From a checkpoint of a small transformer trained on Wikipedia.
Size: vocabulary 29706, 83.6M parameters.
Training: a variant of Muon for these matrices, 911M tokens, 6947 steps.
Each number is 500 + 50 x the weight over its row's rms, rounded and kept within 0 to 999. Layers, rows and columns count from 0. Numbers have three digits each. The size before them is the row's rms in percent of the matrix's.

# layer 7 attention key, 768x768, rms 0.0524, rows 684-767, columns 0-47
096:603468499576429452475532527480476476533481545544461429542447429504475548574483460547505447592518484494594488482574521541535545446512500496510424
107:553448445572569490386573529508571555538478506530551493522474481475479497472535479539423471517512455405529538401553481469497519527433510507462520
102:495538570562612469598459534522445386499524510504471475468467557565474601482496440492488427501537425477441554499608500516456533501517514478462485
099:538457609487496515487454496534507433459514582556565503552545430494498545546514464548425542544516488443481474473539502528538538385398586622411536
107:462582407416536539467569518481483439575553515404533466492521520496417545565529502514544399539542566508543541415455503565609525527606474493583517
099:527600487565540490509483394575466452527627432466589556468419569386519495506486605453443410594514588400505518549510429413551492390469512473483443
109:482571492522615518493519524515596444506521466515481419491484445515514449510415457511486516469448547454461527529483537446598508464494512441543505
100:563447520541493554517414522491548552505503416548425505510536487503519497529496538509523529478475576416501474502593505580513581509523516377428402
106:553459523441493533536402417493514531440513437474470522499553517420614427541520471468443469495522571471544448580496555473480427501494399528469445
104:636601586550496436499525501491480512486471408538550506495437568455437453509545535439554468576446534416465535428503446546510512471447422501557546
098:524526535491494430450407478408449490465514571465517473466484529552509548503459465472547524492583533439510449451486531402439398572511383520511507
101:528549505504542518531536461461497583575518558523342528514555529571543406473541468547481542546607501533470503523458472467476498452553579536513556
102:442525480517500498565499549545551548492543433544465535417544490564562438528525539543488500465570467494484443517454509516493472432506440543452458
108:523519527515510494531513517554542519512436487433523514516446459463491461515455505529495457437456542518449563482513486464583466406514469557543566
103:459443494525593480432461604479550523500478454529427520416489562486496490497502516511430488455495562486483471435449340443524520554512601460519531
101:438522464614433506539432518541503508428469460536426399528485521512563494545550443548457550539565445505534545582435535523493515514549455496550517
107:420475494487535596478546450450555480456531502579555482440467525609394552523587505371491488545457483494522481505527462526470497475596425534618457
106:545526517457417522594521473592531506485478567488497529549491493560489549515384515530502518441497517471452500482395470498479432404487526444453638
103:521519484470543528361420535521504463486549583499491453683471496501567436461491485541463558490434570559504484548524538413563559440533403499514520
100:564460460451502452473465336522422444423641509515430489569550579469462481456455471398395429588534537550432565468551503534463504565519488476529444
107:510512481433506529474544466415496515521514502416448531467436554471437459425439544529451454407529395438553517434485506490554479551508407512523481
104:395523561529530566591505511554424520538397472431488474440512466423551492499384570566507545555503482522452524551554462514536471530447532565513547
100:501565532489512573524483563448544445435523526493476506520445465485424434500509490524417581521480471455504513630581515443427554434533471478486453
106:426464394473499468527508535496493437482544530502516487439511519605433550524495490484461560568452510576470551546470427521496458538467444494488499
103:447500451590530497485537489555535441590528593482541513453467506425459492447496512493390544455486523456516392518496525573586425569508431412427396
102:526622514543427531569527517486426478487406527467470485465489526487502526426485478455502442510530376504536565580468446475468571492526500511437476
103:581547515406633471499476446476457529487425598555536405481516491498474428597455552483547498485535590484548551586541521548497463451455519514505544
104:431382541505434466515510489485512593540569448511485480363496500496490474460490478390481589475450499543461497443531463472574549517492445447493480
105:495486483550555500449457532408632524543473428510448504413653542541497546526581472510600513593490507483497442474500477518441505448550571516450495
103:521511509531492548489542513509453458415480503421478481512510524511475449474438552516545494383478473441475542401529473569497517458556472482442443
104:537505575458502498422436479436545511424488489528470573524518400523516483517485453492569410526529578504505546438496580526505484516552451506477530
105:497556472454460448420574407457534529487492525448498527482422506457460476504534477506526468534500517464527496580486435517507516482506502455494478
100:502472436527452510522591458424447503538487489529574379478528604437492479548511508507482413530528491528473490544509453481429512546518591500541510
102:465523497490525476383601432508494440522527510560526464519542526456500502537576558586493563521599522560593534531526461549610503437504378512465492
103:504524542481483562541504470459454414495476490484446534464432496465518496510509469490515492504532519567405469456546428511513567502556592569646523
108:502521484458517494476520534502535462523439455456474463425495493441398470587597544626481481500542560407447408529455446526581523476514595525474437
105:466476543437421518444461486506465409455534491534461502504484429463457470521434426466489566416481540480538453481502447556406508473354518595544528
107:456539589582334440448504448502462536495553496482563530514566507555519545446474527526546486540491502539513490450523495487515502435537561499539522
105:522525553489531597513522522419547496445605494519524500474517490493475404493522469472456557386461503515434483513513432453568510487510453482537556
105:406536480473429566475517466494558532496516565529536548591547405418594500405455469499505494550527558492563470519497470576488552484511497536429402
105:483467519488534451468556554544503433581522562564488474485604476486492494434545455487517456532512529537408475496518507391412430420452473480496429
106:455491493541446513402499517557435495527530430446446564494465489489465438526580405640515463539503466461504496447481446447446449469478570482514592
101:441522542501452523572475516457531457416500579484457499507461517515496556453428515583499459455512418485437525546517523541418521524427479495479594
105:449531507484525532447577519408492456540471435514487513558434588524543556388445414542421443439504480530542571520472492420494546465505515443518490
103:511444472502416530434498523466473529451575370475542534593566489601461607535551547525483515549563479479482488573472536492435527534544550409507563
106:542474370559569530439501480450558550523476483513501548571478366438487372578498504498508474531506583496410545438479551527509545516449478425490461
103:492498507446508483451463500551480541514550573566610549536589528542548527428491520465513603540582537512540641448564511542508587432505550547524556
101:543477555537471530476493505511519478555498476494494653536650519395540533480569502617429542442546540456497526589503613553509472451524530482502566
103:585542545509590457476469523535490443532481437579501475434475463464547512585496467530574460389512521407620494484472481500499563449421452475573524
105:518549566514503531495583443497512396477627528503416556502513646516519497496476403486485458535467469491464531597535400657530466501447544463446523
104:544541460586507506501555439581568471530444496570568404454514453477502538534523557444465536432465458491504514488537498452485495539544532509554553
107:561470568495517395521469449441529466465570510574473477479379504463480493547442530540520360475505440476583576630340445506565516510412529476519607
101:503437503504447519423581569526515494537463607511489490469458423390478627506446625510466455570448572549448479471470482427475552518580401514422577
103:397481484559499469492492538530464510545497561482456500431502475521434537467506483487544499501493530466510434425400471568548431502504443441548523
108:502470481551558508491497517475512469481514529456483454566511479493488543418543427440572502497485531616524489443492512514520561507460456532494443
103:420560504510458450425572508467507499482553554518456424504484559529500531538525509558393492504526469509551507451415541465503570452542490556467536
106:567479573565475499500427504567486508600531518487475544565513475504482432462510470457494475481546479499563524482331431504456497416451426529504525
107:419520456502533396424462529447477442442551444414496515556532559599485488423470551406539393527427527413489572540563475530444525649490566496534506
107:564482591413497472507507476529476489408549483564451440463487484398463575404471523480526496550522534556536498516545416551526512495525505433604509
103:485586401521554544575522480500538492450524480446555512514475436446589502513475505545563524423440504593512476523451536477553482468436465463469526
104:473613553501453575523449483432500508526526418513503530580475541501413501567491534454517503504513520506424550564552439559499518521514406476539533
105:435506484555511564486530467492492505491517416569513478611528509470520578449439428564450560446405504579555424448478462519503478424553513565483506
106:541523508489488442453499434470538577472403408539600447509542527523521495476496577603481498567424459561502557479474527577497501466514414530489466
106:499522500488520419440483551543441506495554470457529462507508565437543503583484534400546535521515535417471428480587522487589563451542490379445519
106:544578537501452527510405437480437410591475437462581507539634482506486486350530460483506508518508573420504527449480468473490514509498439460542513
104:503540498470542478509470547410569527437419597533429450447579537458493441549445426498444477540502486465514501419576529507476530500495506521479436
103:488529550576462464463496502519430556485566513561488471517520570474473526572484449472486534528551564430614495475533493486479450427574535502515433
100:478469446483491438451399434447448471393451518513519496622430454509510560421499476523595593387479490491357503579459487540544516448538517505541456
107:448412502543455548527513507571490492478487394499584431482489560507456524531489448509464468496447499458503525488466536526467410502467473553497468
101:562471434442504516565462548558431528537476506473510481497531514518463475497434465432537453435546456511526520524397558477537481434469473526565517
104:532465516555465482441474495495554527462508576523486569492512477512521524440485489505579440505546529524439626523521531519504461579476507427430493
104:623453536519494584548489561497509516573544460437482509423457584511522460504531482618541567452443517516525462497518424391481498491500584553489394
104:585483397393422421463503474531500503498562616484448528564550516529491467579451455541519577478511521556551463528483522544462568540435478457494584
104:477480425556473498522527562456541501464489477480465451453525521567511495556500517532439420583476417487530461496577436409484395414488479513711527
103:483465437541476496518587554494543542528448423607457605494440483498506465475398526522480502433526486482442524514554415543551515494481387501504449
106:514453490502475530548440524398504454482582485514493428496492570509597498442421483443510494508481513517470470477471499537424612483492487509526483
103:565607503515533494614480534540470474511493477418409521497539557526507521564452468429451495617473463551519497450538501439426410576529447535555545
101:472506461479579558500487441512436527536446533531523519518478463494365592461532518555577491604540479443461506477464498524432442557442493442503603
103:591580389488535447482460498548608426481426431481526553541480501515539436397528580497450474412439448459478481543560479519585488531524555519482480
103:422463533390460522491580528439473497510444580567475465565423494565484508507473457480539564487509471568389409446497518476464468559553393568470607
103:475466548508594503437543489476495441546488460412586538422510555620499462437515447545445524553537479455521515499455572555427569463585569480490517
106:559447519476505442518515553508527600412493503485387553531581460468504450512485523400485546508490578536445526467498483544481588511456475586486514
106:463523641395476403530492489486551537501486493487543502458493461477584492491459479494447532579465504473459418454482501499591491475523500409462518
108:510504550547568405600553521564523486550456502526458506535541520520406543547506503547522528493503482543488503528530478476552609438547391509484447